config.toml
num_hidden_layers = 13
hidden_size = 192
num_attention_heads = 6
num_key_value_heads = 6
head_dim = 32
intermediate_size = 768
vocab_size = 1024
hidden_act = "squared_relu"
norm = "rmsnorm"
norm_place = "pre"
norm_eps = 1e-05
positions = "rope"
rope_theta = 23500.0
rope_fraction = 0.75
qk_norm = true
attn_scale = 0.292
bias = "qkv"
tie_word_embeddings = false
parallel_block = false
extras = ["capped logits"]
init = "normal"
init_std_qkv = 0.0361
init_std_o = 0.0361
init_std_up = 0.0361
init_std_down = 0.0
optimizer = "muon_variant"
learning_rate = 0.00893
lr_mult_o = 4.0
lr_mult_down = 1.5
beta1 = 0.95
lr_head = 0.00537
warmup_steps = 0
schedule = "wsd"
decay_fraction = 0.825
decay_shape = "linear"
final_lr_fraction = 0.1
batch_tokens = 16384
max_seq_len = 512
doc_mask = true
train_tokens = 143800000
max_steps = 8777
dataset = "wikipedia_en"
Each number is 128 + 24 x the weight over its row's rms, rounded and kept within 0 to 255. Layers, rows and columns count from 0. The size above them is the row's rms in percent of the matrix's.

# layer 10 MLP down (transposed), 768x192, rms 0.141, rows 673-690, columns 0-191
size [ 98 102 101 105  97 107  92  95  98 103 102 101 103 104 100 104  98  98]
[[157 116 121  92 125 166 164  83 143  98 119 122 124  93 126 151 134 137 127 116  77 122 141 118 140 128 110 112 125 156 136 106 118  88  97 128 108 163 148  95 132 130 111 102 102 141 122 143 160 157 145 148 132 100  77 121 180 161 100 111 125 130 129  97 147 110 171 139 159  94 115  77 108  99 100 157 135  87 100 116 117  96 141 124 156  93 124 119 127 100 127 116 156 137 108 166 102 115 163 160 136 119 121 134 138 134 122 103 150  85 123 130 155 128 169 165 119 132 119 127 125 125 110 159 121 139 121 124 120 115 142 108 126 159 144 143 130 130 135 102 118 151 131 136 116  94 146 109 122  90 107 126 180 123  79 144 126 134 145 175 152  90 121 123 133 185 126 104  79 179 154 156 112 126 130 124  87 130  65 104 106  97 151 113  84 154 165 155 145  99 102 133]
 [139 154 127 113 121 123 129 107 155 122 128 104 151 125 106 118 139 138 133  98 117  92 124 140 129 149  78 130  95 142 117 112 146 115 121 160 115 131 139  91 104 124 179 138 127  88 122 114 134 150 155 141 118 124 124 140  93  90 130 134  96  99 110  80 110 128 145 129 140 165 118 143 126 156 120 140 143 126  94 121 162 136 130 138 138 132 195 126  94 136 166  77 146 132 140 143 200 153 120 130 164 127 121 111 118  92 140 144 161 142 112 136 124 157 149 138 157 144 114 133  95 101 154  94 103 133  96 179 167 144 137 137 153 111 165 164  62  96 151 114 117 118  91 108 135  92 148 157  80 120  83 119 137 133 132 123 120 131 136 172 161 154 131 136 132  59 110 163 126 113 120 154 105 137 127 150  87 151  87 128 132 160 158 126 110  98 125 153 130  93 166 134]
 [132 127 128 136 130 136 178 199 100 110 113 159 126 124 136 106 136 120  92 166 157 131 139 169 140 123 112 115 107 144 152 159 140  84  91 140 151 148 150 134 153  97  97 173 158  99 123 112 111 154 123 139 142  98 138 115 129 136 125  79  79 126 119  93 108 157 129 121 119 137 139 154 147 102 133  93 105 117 183 105 131 129 123 126 116 119 141  88 102 171 138 110 101 130 108 146 160 158 190 140 112 135 110 119 171 139 155 141 149 124 133 119 131 139 123 170 124 109 120 153 141 129 125 139 140  61 147 115 107 165 138 139  99 144 149 131 141 126 143 140 140 124 128 162 116 201 134 116 116 189 104 129 127  91 106 116 111 115 130 123 147 110 132 167 130 166 160 130 135  93 117 147 124 127  82 133 154 116  96 124 131 122 153 175  84 125 166 173 130 109 115 107]
 [129 110 144  93 140 143 165  75  99 157  67 132 147 155  98 151 136 175 148 106 138 111 130 112 138 160 144  91  92 111 117 129 116  94 121 113  98  71 109 123 120 130 172 136 127 128 118  98 116  85 101 147 100 113  99 133  98 153 170 134 156 143 139 139 133 116 131 155  99 147 111 153 156 136  86 115 115 122 125 124 160 139 143 123 172 101 127 108 128 110 130 123 152  83 142  80 119  81 146 144 121 123 129 122 133 125 142 119 151 114 145 141 128 139 139 129 124 141 129 122  98 129 151 121 126 129 138 151 121 160 114 133 168 143 186 148  64 146 142 125 172 123 127 169 129  97 102 152 134 122 131 122  84 151 158 117 103  96 153 119 114 136  58 183 105 129  91 157 124 139 119  93 119 117 112 100 139 140 121 134  79 163 117 126 175 159 121 155 131 102 157 132]
 [175 137  99 120 130 154  98  79 101 157 131 127 103 148 122  87 156 128 131 135 135  96 105 131 120 138 127 114 110 133 132 123 143  99 135 158 134 114 145 130  83 134 162 150 178 143 147 144 112 114 151  89 140 111 128 130 105 106 123 192 106 151 143 137 129 148 117 118 147 108 134 106 190 118 119 181 179 147 150 182 104 127 144  98 127  96 167 122 163 124 140 127 145 126 116 156  88 125 148 150 151 115 158 157 157 100 127 121 136 139  95 134 135  96 150 155 115 169 130 116  76 111 120 140 110 135 144 153 163 103 157 154 129 124 125 144 114 145 127 141 166 133 144 117 110 137  79 110 166  95 136 113 135 139 150 141 133 117 124 167 166 140  76 135 184 168 136  77 131 118  77 124 151 107 152 133 126 123  97 139 169 138 141 121 101  83 108 105 138 126 127 105]
 [150 133 124 177 137 111 148 120 122 154 118 179 125  81 138  95 107 137 146 148 123 175 103 122 125  85 131  63 145 168 164 127 148 147 130 144 155 106  89 110 127 171 131 110 115 135  76 131 113 160 130 153 108 137 114 119 118 163 139 195 103 155 168 120 154 115 124  94 159 158 141 124 141 119 137 132 134 111 143 124 156 150 123 118 117 133 162 124 137 121 137 135  90 146  91 124 122 127  77 101  67 147 110 108 158  93 175 108 152 118 171 110 136 137  94 126  88  93  93 119 127 129 127 132 114 105 106 137 128 152 138 133  98 123 135 149 107 116 158 112 112  93 104 100 155 118 134 143 178 113 143 130 139 145 167  78 117 110 149 121 133 138 143 101 138 163 102 133 117 119 105 123 148 111 123 150  85 144  99 126 137 140 163 115 174 157 141 163 107  90 131 131]
 [ 81 173 158 158 116 101 111 155 130  87 113 108 141 126 121 113 119 140 129 100 106 141  84 151 133 113 101 159 142 104 126 154 120 144 126 129 119 112  64 116 156 105 115  53 132 109 109 144 139 132 115 129 116 154 118 108 126 124 117 126  92 108 123 134  88 136 103 109 129 117  97 136  81 143  78 119 131 113 136  54 124 128 130 137 111  83 136 130 142 123 147  87 100 108 115 104 122 127 142 118 146  99 133 132  95 148  69  89 143 148 162 136 135 176 138  74 147 143 135  97 166 113 107 159 152 123 114 135 113 151 109 124 110 132 144 107 121 118 159 115 148 144 137 128 114 111 134 148 133 145 106 185 127 167 187 137 107  90 105 127  98 166 129  99 116 137 137 120 134 125 146 142 168 143 159 118 127 144 103 128  96 110 111 147 138 168  68 122 115 149  92 117]
 [145 101 117 117  75 103 115 117 120 131 133  85 125 117  72  90  83 101 153  82 146 101 144 124 132 137 132  96 142 146 136  83 114 133 103 135 178 140 151 156 129 142 160 138 107 125 166 107 108 122 163 129 139 125 125  80  97 166 117 129 114 144 128 141  48 146 126 113 192 146 115 127  91 107 172 101 100 143 120 105 138 146  96 123 176 122 155 155  79 120 152  85 141 144 113 164 140 147 142 160 100 121 133 133 155 103 116 104 140 124 165 106 108 139 127 124 166 154 117 103 134 161 120 167 110 149 146 144 106 119 151 156 127 101 133 127 154 168 162 118 154 128 113 125 142 133 137 157 136 168 103 120 121 101 147 128 139 106 149 164  98 143 153 110 119  94 103 145 119 116 131  97 131 175  97  94 127 130 106 110 106 118 124 158 144 134 102  99 116 136 109 145]
 [107 138 106 130 132 108 112 166 123  96  85 137 135 144 110 146  70 149 132 164 153 109 112 105  91 110 130 117 153 109 125 131 122 123 159 153 131 109 149 133  81 155 132 152 149 144 132 142 118 143 108 179 139 132 182 132 121 120 127 144 106 137 121 128 100 168 107 144 179 177  95 109 116 143 117 171 120 107 152 131 124 149 113 139 132 203 128 182 159  82 128 109  96 106 131 103  95 171 133 107 112 121 144 121 173 121 127 107 117 125 100 126 122 139 155 125 133  63 143 120 126  95 113 153 144 127  83 126 202 133 143 113 152 101 116 145 136 153 129 100 156 127 155 122 121 118 120 117 142 102 147 150 138 125 120 104 165 106 164  66 112 124  98 118 115 100  98 115  75 122 118 112 109 115 138 115 113  89 101 133 145 151 103  96 124 138 152 102 133 141 131 131]
 [148 117 145 163 139 109 145 101 126 120  82  97 159 117 136 116 156 155 129 136  97  88  97 120 128 130 120 153 179 106 102 108 114 133 140  99  81 121  99 120 129 115 120  74 121 131 107 182  89 149 128  95 174  99 134 117 125 133 151 136 166 138 157  95  99 130 154 133 128 125 155 138 139 123 122 132 115 123 130  79  88 136 130 106 119 121 145 126 103 152 154 136 137 145 142 158 152 130 107 144  91 161 148 126 133 162  93 149 138 103 147 123 129 133 122 137 114 131 113 147 105 116 174 126 110  70 136 116 168  79 145 108 131 161  86 153 137 129 154 164 136 151 176 156 135 184 128 149 126 147  97 122 134 133 108 139 123 151 114  91 133 135 152  89 128  86 156 116 126 146 173  96 130 149 161 148  99 113 185 153 148 109 104 100 109 142 173  95 120  99 147 104]
 [132 114 157 149 130 140 119 134 114 122 142 150 138 120 165 156 130 117 109 132 137 163 129 114 139 166 159 190 114 131 131 114  97 144 143 122 156 148 155 143 146 109 120 138 135 170 139 148 111 140 127 142 166 116 101  72 139  68 106  91 129 120 110 147 137  97 108 136 122 162 144 101 169 126 109 166  89 118 125 123 149 111 131 108 109 151  60  75 127 111 117 136 109 142 118 122 160  89 129 123 143  92  96  85 103 122 143 105 139  92 108 126 100 131 139 100 110 139  77 135 163  97 112 107 125 129 144 119 124 106 139 105 155 137 108 134 115 128 102 110  97  85 122 118 124 171 145 151 125 152 129  98 115 178 130 116 180 148 123 150 117 148 126 144 144  89 149 110  85 144  83  97 107 166 150 147 171  89 124 109 139 145 139 149 144  94 158 121  97 156 182 133]
 [166 149 131  99 100 122 135 161 105 131 134 136 125 138 107 170 126 139  82 135 121 165  67 107 123 120 111 180 152  96 115  93 126  84 141 116  80  59 112 133 115 120 132 103 159 102 133 107 123 134 125 133 131  92 135 173 118 136 111 146 128 100  91 109 107 128 126 109 140 128 111  46 114  79 135 134 158  88 112 127 132 119 134 104 141 116 125 124 140 152 138 128 142 183 117 120  93  88 158 160 129 126 149  68 127 164 112 118 117 163 165 100 104 110 140 129 125 160 127  98 130 100 111 163 131 108 133 113 137 144 127 126 130 131 108  78 139  97 119 163 141 123 142 123 105 157 119 122 121 120 133 171 126 161 130 132  91 117 153 177 133 135 104 100 103 103 136 168 115 163 130 148 106 100 151 143  98 134 164 154 150 162 164 122 159 155 127 135 116 133 112 131]
 [113 116 139 130 146  97 119  83 129 141 140 128 128 124 107 158 134 101 119 130 134 128 108 163 145  86 164 107 141 132 159 126  93 121 121 134 126 136 151 147 173 172 172 122 118 102 131 112  90 133 141 156  90 130 119 114 100 125 103  97 183 127 131 124 148 147 193 114 141 121 146 119 116  99 142  76 132 123 119  77  80 132 110 163  91 127 122 106 148 103 157 107 124 124 132 155  92 134 126 110 156 103 150 115 160 142 105 118 169  94 104 150 134 110 120 105 115 119 159 128 115 148 104 148  97 131  83 130 123 109 102  92  90  85 151 106  96 138  91 169 143  86 121  72 141 117 138 174 105 155 136 133 121  82 122 108  75 129 104 113 121 137 125 156 119 135 153 116  98 114 146  99 149 126 162 124 162 139 145 111 133 172 100 118 131 118  81 137 123  99  95 149]
 [141 107 110 153 128 129  89  99 123 124 142 146 131 162 148 113 146  93 114 124 151  80 103 181 127  93 135 142 110 141 131 124 118 140 121 144 143 146  73 167 141 108 132 118 145  95 117 163 124 168 108 115 129 157  93 142 155 139 107 163 104 139 165 106 136 122 126 164 108 121 156 103 104 143 109 144 138  97 108 120 175 120 163 115 152 172 165 112 149  81 122 144 165 128 134 146 129 119 194 137 150 117 138 120 102 112 119 100 110 149 100 153 100 109 119 126 135 137 117 104 109 164 155 135 116 130  97 103 126  88 102 178 100 177 114 145 113 127  81 136 130 104 141  87 134 156  94 125 163 132 139 140 145 132 125 110 161 145  76 133 144 129 153  86 103 130 115 112 147 130  91 130 115 141 109 111 107 139 100  88 129 114 127 182 138 113 154 147 169  91 116  73]
 [127 124  92 176  69 119 134 141 134 159 111 117 126 107 140 130  91  71 126  91 127 113 139 136 157 146 150 141 130 140 135 130 107 142 140 131 103 127 124 131 131 152 209 137 181 115 158  82 144 143 126 155 109  76 134 132  93 134 127 146 128 136 108 130 107 132 138 176 140 137 119  87 138 126  77 114 110 165 125 141 165 149 150 156 132 123 138 144 103 101  94  99 118 117 127 138 120 110 123 144 133 116 119 140 122 102 143 141 106 134 100 147 129 160 155 115 125 127 155 163  96 150  84  93 119  97 106 175 116 118 128 133 129 127  93 135 155 129 121  58 142 144 166 131 145 191 136 122 145  84  74  92 168 126 136 124 149 127 138 108 123 178 143 126 165 101 127 140 136 121 119 113 129  95 143 160 118 110 141 114 134 132  85 109 127  99 152 153 173 115 163 123]
 [147 194 120 129 152 120 145 126 143 143 145 164  92 150 136 138 103 132 130 146 156 145 124 133 146 135 103 145 168 133 164 138 127  96 160 101 164 128 150 110 120  96 101 140 115 144 147 131 103 153  85 130  84 124 135 114 108 126 123 122 151 140  52 119 137 120 100 113 130 108 121 146 159 112 113 141 134 151 102  79 167 152 144 126 120 135 133 127 118 129 147 148 142 138 156 119 144  92  66 146  89 138 142 140  77  90  69 104 120 133 130 155 161 134 158 115 151 111 147  80 105 123 151 125 172 101 107 134 144 142 117 111 142 118 143  87 135 102 104 123 101  96 100 165 150 123 100 123 158 132 123 144 137 104 151  89  74 122 119 118 114 160 127 117 113 153 161 116  86  86 183 137 103 120 104 105 181 132 113 107 146 124 134 126 114 119 138 139 146 177 152 122]
 [128 146 124 117 101  96 121 126 155 136 151 131 116 113 116 147 104 117 120 130 119 110 142 109 126 141 143 101 145  78  74  84 143 147 132 151 157  88 157  96  96 121 155 158 114 150 145 101  89 119  92 128 171 169 100 130 116 114 118 147 132  90 116 107 103 132 105 104 141 105  88 153 122 194 105 133 126 124 125 109 164 128 130 114 165 151  87 146 133 105 137  88 175 104 129 145 130 110 133 152 112 123 139 139 165 119 114 173 130 130 118 119 158 104 134 105 140  89 166 160  89 104 117 158 140 136  97 137 142 110 120 103 116 140 107 112 136 110 114  74 135 142 105 174  54 104 130 106 129 103 142 135 138 143 149 143 136 133 130 100 119 129 106 137  74  99 107 114 147 118 149 101 144  97 124 117 134  89 127  87 155 111 134 140  98  63 130 148  82 150 144 126]
 [138  81 110 146 127 144  76 137 120 149 102 198 121 123 145 133 143 131  90 124 119 146 142 100  97 117 128 141 147 124 137 134  86 132 140  90 132 115 111 192  66 160  92  81 116 122 139 134 113 110 103 110  81 155 138 115 154 146 105 116 133 163 167 113  97 107 102 124 136 101 106 145 149 133 131 105 115  94 129 115 133 137 144 102 153 107 175 129 127 116 137 125 151 121 128 111  94  85 168 127 134 148 157 162 122 165 154 109 109 120 174 110 131 115 108 118 156 123 176 158 127 109 114 144 166 153 143 152 165  88 173 105 107 172 153 136 106 137 139 109 127 147 111 113  91 124 134 135 143 116 130 135 125 151 101 122 142 148 116 189 142 106 118 144 155 151 123 127 164 133  80  75 158 137 151 116  99 111 130 189 141 120 147 118 108 115 133 129 118 147 132 127]]
# layer 10 MLP up, 768x192, rms 0.192, rows 674-691, columns 0-191
size [ 95 100 105  97 104  93  88 103  98  97 100 108 102  97  99  98 101  98]
[[138 152 129  81 142 143 133  94  96 111 105 144 151 133 136 150 129 123 130 170 103 160 113 141 128 114 115  95 116 155  49 138 155 148 157 142  70  82 146 107 139 151 123 143  96 149 126 144 124 108 157 107 141 122 109 109  79 132 133 115 120  95 171 120 158 128 109 138 112 114 151 117 146 144 131 147 173 145 156 142 108 139  98 123 104  83 144 118  98 145 158 150 143 139 138 179 121 115 125 160  85 159 162 124 151 131 153 120 154 151 143 156  73 137 143 100 117 143 106 151 144 139 150 111 167 123  90 153 156 149 191 142 113 118 165 188 144 136 123 105 145 127 124  99 114 169 128 113 141 163 117 136 114 116 139 141  79 110 126 106  85 125 121 177 143 118 101 118 130 116 123 120 175  83 144 138 132 103 117 130  94 129 133 144 134 106 152 104 108 113 114 143]
 [ 77 126 149 131 143 102 120 110 189  99 130 115 130 151 100 103 144 119 135 133 127 145 164 143  93 126 171 152  99 143  96 139 154 150 119 140 129 126 121 110 143  74 100 125 118 160 116 144 135  88 126 169 138 146 120  93 101 108 167 143 104  92 113 132  84 128  99  87  96  95 123 127 106 157 123 120 123 162 125 100 131 141 167 109 156 139 129 120 113 190 132  77 141 142 157  67 164 112 114 144 130 133 121 122 102 130 118  99 158  93  98 156 151 154  99 107 172 150  81 120 173 129  96 107 107 153 122 129 146 147 100 134 163  98  98 119 143 145 137 139 158 100 116 138 125 138 134 120 119 117 122 137  84 113 158 134 114 137 100 136  96 122  84 140 115 145 118  95 123 108 120 157 117 142 132 181 108 129  96 116 125 112 151 145 123 156 157 147 158 117  75 108]
 [161 115 121 104 134 147 136 164 141 126 142 100 105 102 103 122 116 140 128  98 138 107 155 135 108 106 105 130 127 130 138 138 154 132 177 107 127 119  94 131 103  85  93 151 111 129 155 163 159 103  78  80 174 149 125 145 162 139 158 159 125 170 130 176 138 116 134 166 147 152 130 158 125 123 121 138 144 127 152 185 164 143 126 118 111 101 159 135 152 137 106 133 147 138  95 157 169 176 143 102 158 172 114 106  64  82 112 103  92 113 157 153 176 140 108 117  92 167 145 118 140 127 125 123 128 106  71 120 133  92 111 112 150 155 149 157 128 118 140 134 121 129  73 128 156 123 119 107 158 120 134  81 148 131 128 115 161 124 116 107 130 136 132 120 114  97  89 161 114 119 169 123 132 115 116 129 127 102 134 110 138 123 136  87 108 156 126 145 182 131 152 126]
 [152 119 145 117 122  87  96 146 125  79  65 115  98 113 137 162 118 153 128 182 128 126 130 149 107 117 126 132 127 167 127 130 156 105 146 139 115 139 130 123 135 143 126 141 100 149  96 149 137 143 114 153 133 109 105  89 189 127 142  95 121 118 147  91  66 134  79  95  90 164 163 116  92 127  45 155  68 129 130 113 134  88 156 163 133 103 110 138 127 125 150 130 161 143 131 116 121 148 117 125 117 121 142 156 140 110 120 143 118 140 143 136 119 160 179 136 188  93 106 139 155  83 141 123 110 124 120 113 110 117 106  97 119 157 154 127 103 131 104 146 151 139  85 100 125 130 129 149 155 142 173 143 132 120 168 126 127 135  99 108 105 106 156 127 127 111 148 118  99 119 120 144 109 158 160 155 130  78 162 112 122 151 152 144 140 125 114 113 144 135 160 135]
 [147 127  89 154 127 110 160 153 171 109 125 111  88 109 104 121 104 184 126 114 100 121 143 131 168 112 123 114 133 145 134  85  92 185 158 139 123 190 126 124 195 116 108 102 107 112 120 106 100 142 129 145 126 155  63 127  68 111 142 151 174 103 131 106 142 153 126 160 130 110 126 163 138 162 132 139 151  72 136 108  98 133 124 124 124 144 119  78 123 148 132 150  91 156 127 188 128 148 125 122 146 177 129 101  97  94 121 138 136 170 140 114 163 141 130 135  99 154 121 112 129  94 115 136 111 137 114 124 110 142 101  81  76 110 116 139 146 143 119 152 115 126 139 161 117 109 144 105 161 113 145 130 118 133 129 150 140 172 142 141 166 131 108 163 142 117 120 105 107  97 153 112 115 110 125 125  98 126 116 129 145  95 108 119 121 104  98 105 132 117  97 134]
 [139 101 128 141 113 141 133 114  95 143 130 128 136 114 125  97 173 135 139 120  95  86 132 159  96 120  99 113 120 110 133 148 128 167 120 132 115  71 147  85 151 114 120 142 137  78 124  76 108  84 163 137 147 108 105 142 149 121 144 113 155 133 136 130 112 175 112 119 110 172 126 134  96 103  91 148 181 176  85 107 121 144 101 144 111 169  99 131 135 115 124 106 112 110 125 118 147 159 108 119 148 130 142 120 172 120 121 116 109 115 108 179 136 106 118 136  82 108  96 137  78 163 159 140 145 125 122 160  75 146 104 118  88 135 100 168  83 135 122 139 158 118 105 137 117 109 119 146 113 116 115 115 118 139 135 103 100 137 138 101 138 129 192 117 148 141  88 142 142 125 113  89 139 119 133 107 115 108 175 139 103 155  92 154 160 129 147 122  88 167  92 129]
 [104 140 166 145  91 164 102 108 138 112 132 139  76 110 110 150 157 117 120 103  89 101 109 156 100  98 130 116 148 124  87 156 161  97  96 175 148 120 136 144  97 129 150 147  99 164 151 144 146 122 141 122 111 117 130 126  86 105 138 113 193 185 133 120  96 127 162 138 103 125  88 153 144 124 135 124 150 126  89 112 142 153 139 141 152  78 149 147 145 147 140  76 126 117 132 120 158 122  93 134  95 116 142 113 113 146 112 143 177 133 140 139 131 110 146  91 129 160 114 133 156 110 127  75 118 184 142 129 179 139 126 124 155 153 114 144 136 141 156 155 114 111 109 106  99 124 114 151 143 131 100 136 128 158 119 145 143 141 109 111 155 157 130 148 131 140 169 111 146 141 115 167 146 124 187  81  98 106 138 104 102 149 115 173 119 163  97 134 127 102 114 132]
 [179 110 121 181 108 104 151 147 124 136 126 124  73 106 131 146 132 104 128 152 140 150 148 124 125 143 158 170 127 123 119  96 154 123 154  98 159 108 115 154 137 198 145 172 142 155 139  85 109 162 113 108 118 158 126 163 135 114 122 133 122 134 111 146 138  79 152 143  99 172 136 118  83 110 124  94 129 143 155 154 126 161 115 144 140 121 141 123 119 131 126 129 111 115 146 141 113 106 121 134 129 131 139 132 161 135 106 126 130 165 151 125 102 138 131 113 100 117 148 122  75 130 113 117  89 129 114 164  97 162 168 139 152 188 108 105 119 116  94 153 128 114 153 157 174 130 156  98 131 108 118 109 103 120 124 182 125 187 136 132 114 119 116 117 104 165 103  61 162 136 140 162 136 137 157 173 170 107 115 150 117 149 143 173 133 108 144 129 133 163 137 143]
 [144 141 147 131 123 108 120 146  94 150  89 107 103 172 147 145 123 124 106 127 136 127  78 120 145 123 131 111 148 148 155 114  96 186 148 135 140 128 163 125  86 176  95 101 163 136 120 114 130 181 145 125 144 123  89 112  93 131 133 133  96 126 127 128 103 145 159 115 130 147 121 111  97  90 128 120 138 190 121 132 139 134 173 125 142  94 121 136 119 168 159  89  93 173 128 114  81 116 139 159  72 148  98 102  87 130 147 145 129 134 150 137 120 149 174 121  96 131 139 136 151 159 154 144 186 203 141 128 103 122 150 130 146 147 127 122 126 119 176 103  85 130 134 103 141 119 108 128 136 116 104 159 100 128 149 138 131 137 127 136 133 128 142  93 133 126  94 135 124 161 128  99 158 131 127 160 130 143 144 112 126  92 112 126  92  68 138  92 154 137 104 131]
 [167 124 105 157 132 116 124 137 114 160 104 120 127 104 149 142 108 103 142 123 140 152 160 115 153 110 132 169 117 117  95 154 155 149  89 108 129 113 147 127 142 164 149 110 146 122  98 103 153 101 107 155 178 119 110 103 138 193  98 113 158 186 134 156 121 177  93 149 186 102 131 127 126 145  97 135 112 131 124 110 114 136 111 114 158 116 165 119 155 118 183 156  89 131 118 140 120  96 117 139 145 149  81 121 116 131 154 163 155 134 147 144 117 120 109 168 112 167 163 163 162 107 135 152 126 123 131 130 132 139 120 143  90 117 120 145 123 110 123 158 142 137 140 126 181  85 138  79 142 168  96 141 142 138 117 125 118 163 123 164 150 105 162 170 135 121 112 122 118 147 121 174 134 101 137 115  76 125 114 149 120 120 145 139 148 155 125 150 113 170 135  71]
 [127 154 114 121 136  70 177 124  75 140 145 112 132  86 147 103 126 111  85 107 141 145  93 112 168  74 146 139 155 117 102 137 141 152 143 125  79 109 110  98 131 146 101 168 109 160  89 121 142 137 117 170 140 135 160 102 102 102 108 173 124 143 105 117  82 140 131 106  96 115 124 110 146 147 118 133 177 111 114 135 124  82 143 119  92  91 137 121 116 156 108 114 122 147 101 108 152 144 148 176 172 140 124 152 114  92 139 111 154 138 113  85 137 100 149 118 157 142 135 148  99  80 119 127 106 125 112 129 130 147 132 130 100 147 134 127 109 102 106 166 140 116 108 125 127 168  99 137 113 149 151 149 100 171 109  81 141 129  83 125 119 167 109 145 168 149 147 148 118 122 106 172 137 121 125 123 120 112 126 130 128 189 182 117 134 132 135 119 129 153 105 118]
 [173 125 147 115 104 162  95 102 161 133 151 130 139 155 126 128 159 117 127 150 149 117  89 137 121 169 165 159 153 164 145 107 121 147  95 129 134 121 157 122 127 156 135 122 134 136 140 101  73 170 126 117 138 130 143  95 111  98 114 103 155 100 139 117 143 172 148 111  88 131 141  81 174 132  88 117 149 126 139 137 108  80 152 108  98 123 176  94 149 129 105 129 107 110 160 193 133  94 136 114 153 108 107 149 115 162 127 117 122 133 106 140 137 138 132  90 116 110 133 131 103  83 119 101 135 144 129 124 149 117 174 129 153 126  97 143 141 120 158 119 133 118 131 135 124 109 126 126 130 162 154  96 100 144 140 114 134 122 109 117 122 125 141  84 143 156 122 103  90 124 143 139  41 111 130 103 110 140  84 185 105 132 116 135  90 138 134 101 191 130 122 167]
 [ 77 128 152 116 108 120 109 140 141 145 159 127 136 126 147 122 103 124  83 144 162 153 115 111 108 109 114 137 109 135 178  86 105  86 175 149 139 127  87  86 146 176 127 110 114 139 127 155 133 134 119 121 131 159 129  95 126 138 139 111 104 145 128 113 122 143 118 124 128 157 118 184 138 152  83 104 146 153 110 181 131 119 144 152 112  77 133 116 113 133  89 108 105 115 122 104 119 119 169  91 129 110 116 162 153 145 181  94 103 145 114  89  90 103 125 112 110 148 138 129 159 120 146 159 150 123 138 119 122 145 179 134 108 105  99 123 170 159 126 161 141 114 125 145 144  96 152 121 154 158 180 139 133  86 124 154 104 121 164 130 139 107 170 165 112 150 143 129  90 103 155  96  81 145 116 164 158 136 122 145  95 133 152 135  99 143 133 122 145 144 104  88]
 [141 171 163 168 120 132 140 139 168 116 163 160 117 138 124 124 153 165 110 123 125 145  98  92 159 127 118 132 169 137 121 115 123 168 161 126 125 144 154 107 124 117 142 113 145 135 166 169 166 124 102 157  84 110 114 153 100 122 159 129 160 133 162 133 159 173 141 159 116 139 162 114 115 153 135  80 141 109 105 136 162 197 143 120 126 124 153 148 141 122 180 114 116 150 111 126 115 112 136 161 123 125 114 135 112 127 142  72  94 117 112 147 156 166 130  89  77 162 142 158  88 134 141 103 167 113 170 126  77 143 168 126 131 113 153 128 105 147 104 117 135 142 116 113 132 122 165 110 133 132 164 111 125 124 153  99 142  97 129 131 137 165 125 133 154 177 127 129 140 110 127  65 136 106 143 126 120 135 125 128 109 130 167  78 100 153 107 132 108 144 132  87]
 [111 130 109 119 150 167 149 134  90 148 131 164 128 137 104 160 150 128 105 123 122  95 102 139 115 136 159 173 122 105 144 128 148 129 180 148 164  87 146 109 145 155  95 114 117 123  86 130 145 115 138 125 135 133 106 137 105 144 124  97  80 137 126 152 107 119 146 110 125 127 157 110 136 108 156 140 139 143  83 161 110 113 153 111 145  76 147 131 183 155  87 126 164 120 104  93 124 139 149 105 187 100 115 125 122 167 140 108 113  90 154 105 130 107 123 133 102 116 104 155 148 123 108 142 151  63  87 118 143 137 104  90 117  98 146 165 132 113 136 138 115 173  86 135 167 116 140 133 126 118 157 103 100 167  94 132 106 115 132 123 126 142 156 136 128  96 100 114 173 147 159  77 127 130 151 177 133 114  52 130 131 125 123 122 125 117 130 116 158 142 143 112]
 [114 116 154 157 128 109 112 100 147 127 154 147 102 130 183 140 147 119 151 160 141 144 144 126 119 135 140  91 100 102  99  99 107  95 129 155 113 125 117 123 120 128 124 118  92 125  91 116 100  88 131 157 127 120 113 131  94 131 144 115 130 149 141 107 111 160 116 159 140 158 143 156 141 136 125 129 111 136 140 139 171 135 123 139 142 120 151  78 129 123 146 143 146 124  70 130 179 101 136  91 148 127 158 109 124 150 100 143 130 135 100 157  88 125 151 133  88 180 113 165 112 146  92 139 127 124 120 126  96 119 165 117 185 115  96  62 132 122 115 161 106 156 100 117 128 154 127 146 111  91 120 144 103 145 116 108 157 160 143 148 156 114 130 126 109 170 109 194 177 158 138 150 122 159 138 138 145 119 174 139  97 132 137  79 130 120 190 114 143  99 102 167]
 [159 145 126 123 167 119 116 134 119 122  99 154 126 155 136 115 175 110 120 154 121 129 150 145  93 107  67 196 102 119 125 137 140 104 137 116 162 113 132 114 109 163 112 119 112 129 161 146 121 122 129 146 134 145  90 110 144  99  97 120  59 115 109 145 110 119  76 130 135 153 123 123 147  93 101 133 101 102 128 156 157 114 150  94 173 137 126 107 144 139 139 169 117 151 113 141 123 120 147 141 130 156 137  89 128  93 137 149 139 125 139 139 138 134 120 142 144 142  79 141 140 151  94 137  95  87 174  79 172 118 181 157 142  62 105 125 113 129 164 194 166 115 139 110 115  88 132 116 146 124  97 114 106 115 136 139 144 139 142 114 134 115 141 124 171 176 171 141 117 118 121 114  94 142 143 144  92 127 112  87 154 159 114 138 127 108 131 146 150 128 124 118]
 [115 136 145 129 127 123 165 104 133 138 146 146 133 108 157 133 102 129 156 110 132 167 119 100 143 105 138 137 110 124 174 108 178 112 125  89 115 151 126 129 141 135 103 195 164 152 103 122 165 157 124 146  90 129 103  98 136 117 170 150 174 138 134 149 139  98 150 100 116 141 149 172 132 113 151 123 122  95 120 119 171  81 105 135 133 132 123 111 113  96  95 120  83 117 124 124 132 124 141 124 133 135 129 130 150 114 137 113 166  73 142 105 143 129  87 139 152 138  99 122  98 116 108 115 130 161 126 145 126 151 140 109 149 138 137 143 134 143 113 141 117 138 128 147 130  94 143 140 152 113 216 164 134 130 135 135 152 160 123 138  98 106 101 146 163  94 137  94 131  99 113 174 127 188 129 168 117 102  81  95 150 169 103 141 140 129  64  92 148 125 101 148]]